config.yaml
n_layer: 15
d_model: 256
head_dim: 32
norm: "layernorm"
positions: "learned"
optimizer: "muon_variant"
lr: 0.0066
beta1: 0.95
lr_head: 0.00705
train_tokens: 345000000
steps: 5265
dataset: "wikipedia_en"
Each number is 128 + 32 x the weight over its row's rms, rounded and kept within 0 to 255. Layers, rows and columns count from 0. Numbers have three digits each. The size before them is the row's rms in percent of the matrix's.

# down: layer 12 MLP down (transposed), 1024x256, rms 0.021, rows 2-26, columns 0-127
# up: layer 12 MLP up, 1024x256, rms 0.0862, rows 3-26, columns 0-127
down2 099:145086125130138098144089169162088032156096077122149097118092093110200142141133154141095169184132140120162176166103128151128116149155131168118124106084107076165141129108118148066150145117098138116105189159137165114061156105113134162173094133115112124151166127122121165093118064162080148111137101090133069109098181139155117070137144094123098154116078091110157136173153156117131061160117
up3 099:169137056147138115118111122135124095123129092127117146162130206186083123130132077050109129118147088169106121090113087130145142171098176149124135154138130158108073149116083142150125156113174097165115127195148108127171163112142059182120169089138134126112105159160138106198159150139098125072093172084103137088118165081091088146125124063126101066158183146107156107085098128128124149159209
down3 103:164144168119126107123079123185107087083064082111131056114117089122110147121108144169066054170093153115125122118174158123181146110086092125157137098149120138143170151136146150121122109174195176180147139097083141165145120107147097101124136096155097097100179095138138066125180172174164121168135201094145150126113083127095103124078110185148131125062088107152152153064188117091127134134063
up4 100:089097154121137087102125190162126171131094101097086143157099131121174137131119130200105048073135112109115117122156114130106112182135108180076172093059081056202128164137120028152135139108169078092080136131139166102140171122135136095142159072120138176049159136130155156092090178051115129125137107141145174103151197086119169175141145106097045143145103149118152149097171137076132153115095
down4 100:122135088115174119102123136108129155160132170108103185100088193130071129095144124064214145145162089127118089092177149128160142065119089107196090161141082176094120129138112168124177161080148148119115133134072122140132157138110115150115089129130176172103165124088166141120121080169156134150074129106086106132097123079155186133150133110126144163160122090133115096127161129146129103168180
up5 100:075123116168125103124131126098152113159108155076121186110153096108093090094145168103101092100122086089094185125116173113155135102155096096136135132099089166073102153121121181101131158169127138118154151033139165084156162136166083139167099129115111185153190097128157108139161139125115096141097117062190106139116129132138102087146141089137117156112130144122103125193170092119089137108125
down5 094:167169077134150112160170180162030148144117109141163106120143158098132134125153083104099102139130143101139152088038100109095130165090138160121097150042147115190184107134161144099148121104077159149109117118195147125141171159147100083144049104155159089162118190200117132118189173144157091151145107169134098196141151102145169171108149116151117115076127178100104101051113086193133096110125
up6 103:086113172155118146108115122148136118152153098136102115116134101120081099158103127124141140081092098172167108183071124137156123111121148138179119155173125095153198131100124192084136121132065098154119130112119079137158098114135144121092090148134124223143133104133172152158079111137112113117082101123187147103129222127167110101143163133158104155162131113105112105159127134112089139114191
down6 104:116195130151139072062037150093143120155160155098150137155166068110117123146146103104141067175146144151114127123208148147070153152127133087127136101109144130154136121143134084111178126147167139117152150163129106089119138158163124059116119136162110073174133129151125118098144152094103179120127116099133146154125129091112085149102129113179095126096108131186190131098125078159101070103077
up7 095:116102124143111166155101129122204184150154228171126122154132162092159130168083161156124165097182163175135129112162130073108101114117126098183098156111095172127098168127138174126073142114097073106137131086197131114105144109113210123125081065129238151140134127166113153120174138161180073159149126083091116146133077122113092170081087168107111140111093101075133130166116116139193097098139
down7 093:097192125108105124101117152080159071111111090065173131138183126160113101082132093046102076067120110153126160138158109135160159125128167124145154071141181132151158110151136112114154121107120129131150160149106130134125131099117138133195084174160129119102119107144107111099150117117129035102132121145125112115071177166150163156186146140153126118110126131116055148124174136064105158155164
up8 102:096119078181205127104117081205094153114182150070120107144108191151175108121135106112141156060080086153105172100107129108151134134115159122128170131139172129122113147134156134124125145091107159125134140137139135134156179131146113159120198170158174134118078174162090135154111100111144154159111111079139072148143164178097155139107195108142153111042172129100135142174193159165171091143125
down8 097:160095147136111143165127136131147121135081143130143207065109163126129159115104165135138102151132090132118082154099193121164173132120158124076176150127139080142163174069093143155089105175128129092162158112119104096069131141160128140152100106099046117169097107153159101080162138163152207122150108079166127168146171102170136105138093124193141128106068158126135171065143104147045135121150
up9 100:187165114158128214094162105111068142159090114106119182114072125196101056107116104147083149096151173059148176123122070149141148105169143172175121182155083132167048135101124087121129169149131148106117164113170088143131096105112099139053160111158179101111130154143135143129134147107104106108119118175111147134166088219097141173124180084209147093101113151121140113137149104091136122092130
down9 099:128131120107157141145128155093156188152121168106109081124148118122123150128104126102156089116122168188183166130136186068133113084162159088107129165139125139166132120123173095126141175157130125106178083066122092095119109123127123109159072171084053084143081105113147195109123131107104080146173127097142168128101195107160091086132151157070142132177108119158109126134083109152146107148141
up10 095:115153091157123163158145136106135099097149141142076095129127100096134150117066124195130122106118104135106201186184110120157191081137127104085126154148124162163091201163135110171151148110112151152144098100088167149113133092075145154168107178078144142111142115078144138099119106161122184122203113121109041140131198135118100145162099103135143089086133109113180144083152072121131103069113
down10 095:137146123191061148141106101097191072160122102096094116103124143129141107139180160144160158120167142162057130103109119101179122186131151177143110092121133118120068094139076153150152111113130072115097075128095103138124135102160161096124216119159114105141155097146142054094140171100159088116154179142164153132128137153162093191141203149222092114123103147137125147148139114108143134120177
up11 091:133118193103170116116099139157149082155195159155159089092149150150150145106119092098179128144150064134159147169136090069147172129122137161121155132145115084135158094160189118170130118102150077134141107124177124100087166118103075139117148140111152173089118183142120131201095112117068079102100158138122129117163142098148067065026131177100088118125133116084156156117118123197128129144129
down11 098:145146107108161165112159127085079145119142149125088124111143072112182129151157106139056114135140123143081131083099159119088173203137105163140184121113090131156068167136100117150190122110159127090108178176135181076145111114161199133135124129092114114157065133124078144084141119124147036135093085185141141125138142127163132121173099090128139138096141165117187119070117110141117126157115
up12 104:076153106169123142132104130096115127142114109111148097064158255136102132081197186116051148088114112093119128129101114091154109076073123099119151092128103136157145092153129125179097102133158137164101083119121132171104139133145136166088125097100115172105141114105140149114189143107125104082151173087125097107133140172127158145114095158093129119129143163144179181169168079087096158132105
down12 099:118163113120106099105074083122112155131129048166138104137133178128130088158104168092022149150145130118149147207119123133089143067109077073163132122116143103109110151089169129137096122109162139165083112180097188119213152142101099127123087134158151150080155133112159122101119148114144119096156178119202133135137128165090149121150150144097078166113098133106134160145144105095066079128097
up13 099:143185164157132096120152147162137145180137186072148129115116096145084092100149119169134123107162104148109169134061167136094160144094101148119148138159173110119126128101148114079138093085096174173122083109130112120115095176126146153082147064112058145126227132075057130189155117143063114193190138097129168169141134110135121117060113117152143070104119109113141108205111187036179140124125
down13 102:155110134048122112154106114133120159140026095128174118131100118148136127167214096107113114134154061118172145068168155120093109168176101147102160143094155122092185157162117092133145117144172132104119166147128127135113128156155123205081128089126154130130075109125093083133157181096132099118122133092173136173148158120146146161118157146139086175147099180177091090083140098074084112089123
up14 104:104117155100130098214116088144081110074099122102146146086126095113116123092120168111116174177057178105061143128139142130084117160108106131106104167063118075146087143115170120148085144153126171087140226107154151134081115105121124102125144177144159162153165122163134148142090165166100146086093099092130121063124138133153129165188145184151176160092150160172178132131137157089188124075129
down14 101:107111141087139117120140071116139152173085080105114114143094162089139099136113213208181106099134106162131107153124147081138134168153141124160140108074102131141131106173121168082141088114134144145107159116120097210180114133183090144116144054119183118097146147122115140160106136054138116043165111097146122184157090128117102112126110116111087108173115123142081120101116144187150116088179
up15 101:072077087093076116158181135119117166141154128156151157078100113106109157093053148150061103168118120156130121140130141108068071134065128150151130178094123116142142145132139111176124129179148136191125134125159111140126132083179122191124067084120103126085146137128074133133082107109144090075171122125079092185140159162119164064132108130113142091144117114151139120072120159056128062037133
down15 095:158081162138173116143050118132089123089151196033117126143160135119182131163140143130109034162054128163125098099103112143147049126136142132130097139141099121172138105128130130159060140103119138121124215098111113142183151151164140130099189179151171148080175099159086101141169107106099090157168129161139120115107096084104117132148156125104107106108100136076143092111133147138168101099142
up16 102:070153088143093145166063140101199087105164128196107125187146091151118107117036157082134120150054163162104132113094104151125147128120086099110131107161106158106101099152184138164103113108152166077125130063136142087154169141149096116160108122107155105172186091133159147140167136122147152161098059096096097153094132119130172195102114117172152108143113164083076111163130135124102099115132
down16 103:141130128151143170153164159127154193119145133085106142143107165158118129077139098067153140185061166101138142159130113118131177115108156084151119149158126071115091174126078098105106202112073126218123159127084141169063188112125070154107100159136154120096111128204103141077098132081040147145074095180145172134128114105162130142131137120105145137152097130159120115155102151113161158093127
up17 101:098147084141139137155166107178098146121134112114048100199133097139107182104106179151111177139165070178081137145173150135127084103135124097064170120089106134113148122165075093106137091113134083102178197126133176130096145114136132062126171111164195178183158107068135097172142110143151160114138069139125101138140173128076120108096119130071089141119126122133103071132149133130072111105163
down17 106:089073131103037133131153127131134163089191062141137062068123134159131147090140111132098110132124155109162168137142099077107160143105101119142146121130064083127138112185161132135135173099154147111166150128126157143086135180120153119142101201127157143188162093132123140208161084106098131133067113111084084063101137144105136160119135116108165127136161127112141110136092152179195172134122
up18 099:139177165078137113122158158175128085170183148131111107131092110116102095169107077140135097159074145080134146091127145055054128105143217083092142069133105140126123151224097126098145148136100148061101125083083143119109120148107080158092092172147150127212114098092110108117142171101184205157044117097180104147073086152083194128108147107186188118070083143193126122093099086109090114144152
down18 102:124132128110094112104156123143110105176114166124109115156083156220138169117190155198167112091077163098108159163160119170182183129090123127124097139137112076141122153128143159129111114198077098108150145062142122168141161064112127075051143147099111138123114142131154103132115146133170132161129143111127156130218119198113091108100116076084104084130134125102157114089126067187185150057148
up19 102:076106115117084177206125100140160186117117167144126160129127119133164117076128126123140150119142078103106108100120171160126077136142155153123108116127146088192135148105133128063096100137114210116059101089154103154125119096104100171119033117099151160184134137127141116135136138047158130088083142094104161092166193132090110181161119101141162091173134136058157098167155100093146161123124
down19 105:125175065107112099115122129165106082114172164159095084138078090104041120167129140119174112105120120135062100097153092136160130158093144138145149170113092089099131085091170112162160115187081094128072160137160156149151162127140133089162148128157112155140116142155135201083099127129098127076113127148125115145096116165134132138090098143159070120137114128185148156067171214144132166126123
up20 099:114107149075121076169134138152157092126136075142097137146169122157161165127120087095068112104133115110158176139110152102065112129104095112150142112127173184132108099180162154126175083101088182110177116090099203141144090142120142090073108145094121122127127103147083092123160082094131112187052157106146087171163147163103113164162170159157123100122163184175150128095097170097112075154136
down20 096:110099118137166141152130086101124129134122171112117145110089138049155162094103142163102117070142150137141130113079105104130126122145107141106163154174161102170142116088097178153150102169155053071080097124150101128116189183135065201140125132105135134103126079151038156124131120161145083086128124192123147180129102122162120086161169099113103148167127128079197165132185088187151129115118
up21 106:121133158175160103158118207174094098183163066138118151126114124158080151128132122106189068162128102107091107194105119077110099118110113149128147128099157129166118130190183127123155157090167133101144130153165150145193139143135113146133076088104116109134120180090178122176161099172106145179098102091109132130116166139167129177118136115034109154107132165087116121155149152124172163107158
down21 106:153122146162144156139193162096074102143080104102188131077100156095110109082145177130137143122145105109100206089135100065102105164062162130107127083167085113133175100113156123118121131163151127105076155108129083142220189177098125119085069113170120145102180187146146037145142136127147186124108160112105155151100091129139128125091194128160104146164133095112136168129129182180055141113122
up22 101:113091127162091125156088177140169099132142075175135111123171158207121117141128096116131155156147159080126127179073126136146166156137083119159083058127124174127152133142138121162079077135009183092146141159113126063182146148124082131104086126150098073111170084140176184090133148106122121145097179121116092124134149105087165149193144127173117142080132118201116139134185102164184176133117
down22 104:102107143110098104184155093118079133116167077194116090079108085143173142059107119178071136154082116127055139110118143138126183130139147121173140167095131105120146187123095129164169124085190124091140165145097169179148122136075108115121074100169090143089132186141111117146086152122177127101182134124063186039129117114126123130153157093122139102148050128081172162115027160115090108131169
up23 096:156113144150110098119142082107122111193140078161134144109128136171115184159129152150041121094165128089131076157114107127162089148139116101130129137140055152111101091110166157076150130124137111161021095133142136146100148143066157171152091137149116070155112167089089174159175139107114176141100106139176099117141160138108129110104156107145104139182085116144123140131170113131150084061191
down23 096:093124111134090105117149091141123169129118184120086123126105112108133100190130064141066122165111117154114111127117167144112141124145094155139137105182203102103119090143111115138138157143132113109127163151110170136110109147142051145144139164063088201122089163098108144158063113157107138155148115152080170135132090134134138130156134092107138093110161127180098087182086103126175123129127
up24 106:105167185141096158141081124166145156135093104118109142092073127130129171140163152125155082210115129088174163137127123116170121109156146144105082082092102147071169162125094084152094089110113105129098160090142163137104130112146128129157124139084092119128079145131120107171175157193130116152157123082157158054137072103119142119103100193124112071196062173098147134111101126140093148190142
down24 105:109116121095117098161132086083130114174094069166114140125125110102170109095125133123097080070113152143076082175117159091111158187091062154164161125081102149124168190089143170178149079193135090148119149052079127072104167110119145145139121123138121119163078137100095147158078075084096122173106095139122109147150146169114148113180110110162135176149105176191135113118157174168136156141078
up25 100:085130157132142152111135114189143105086102169173139114102133180107104088123150105124150119060140180147135095116081125122167112141102161123103116153145152096125122159148149107139116128177083167134184151124095087129148160148174109147110133135108133146106172168141169077161130173164124175136158122093166154090138135143148118121146147134106171201107094143108131182179091136094052085146215
down25 109:152068144200104131130123170121078128132184132154099086189149125094116166090123098125149132120135085111096099078188121133146113089084190068099160083141160105146121155117103089174149181179158145113080165118102108153138141102166128133186141089120102143174074106128144203103127142108178130165072108118106080178066091141119196211085158149147112094097106138162138113143188125117109130062122
up26 103:093110162115163119143189093139165123109110161161128139132154069129120111128103087136130114105157140168110105173086102183096169101175076147160147103081118161142118157112162133130138121141111126128150126131068103102117131139126193195076102071133098175120160156092133171151112090110116103126075110103046045178098180120081112134117142047164164153146172163106157061197133123101057072138133
down26 099:153069155146179143124166105165113122105183118087137149201089116085090081131127153139086124102133147136183104136161137121128099185169040153124118118104116102088135143154148100114153158071132118159185114107134170124094177129134140149061152117120163174137181152143082137161111085125179069184167169159136112066101095132128126140105163150083106172141128074109135078108146126158167130156130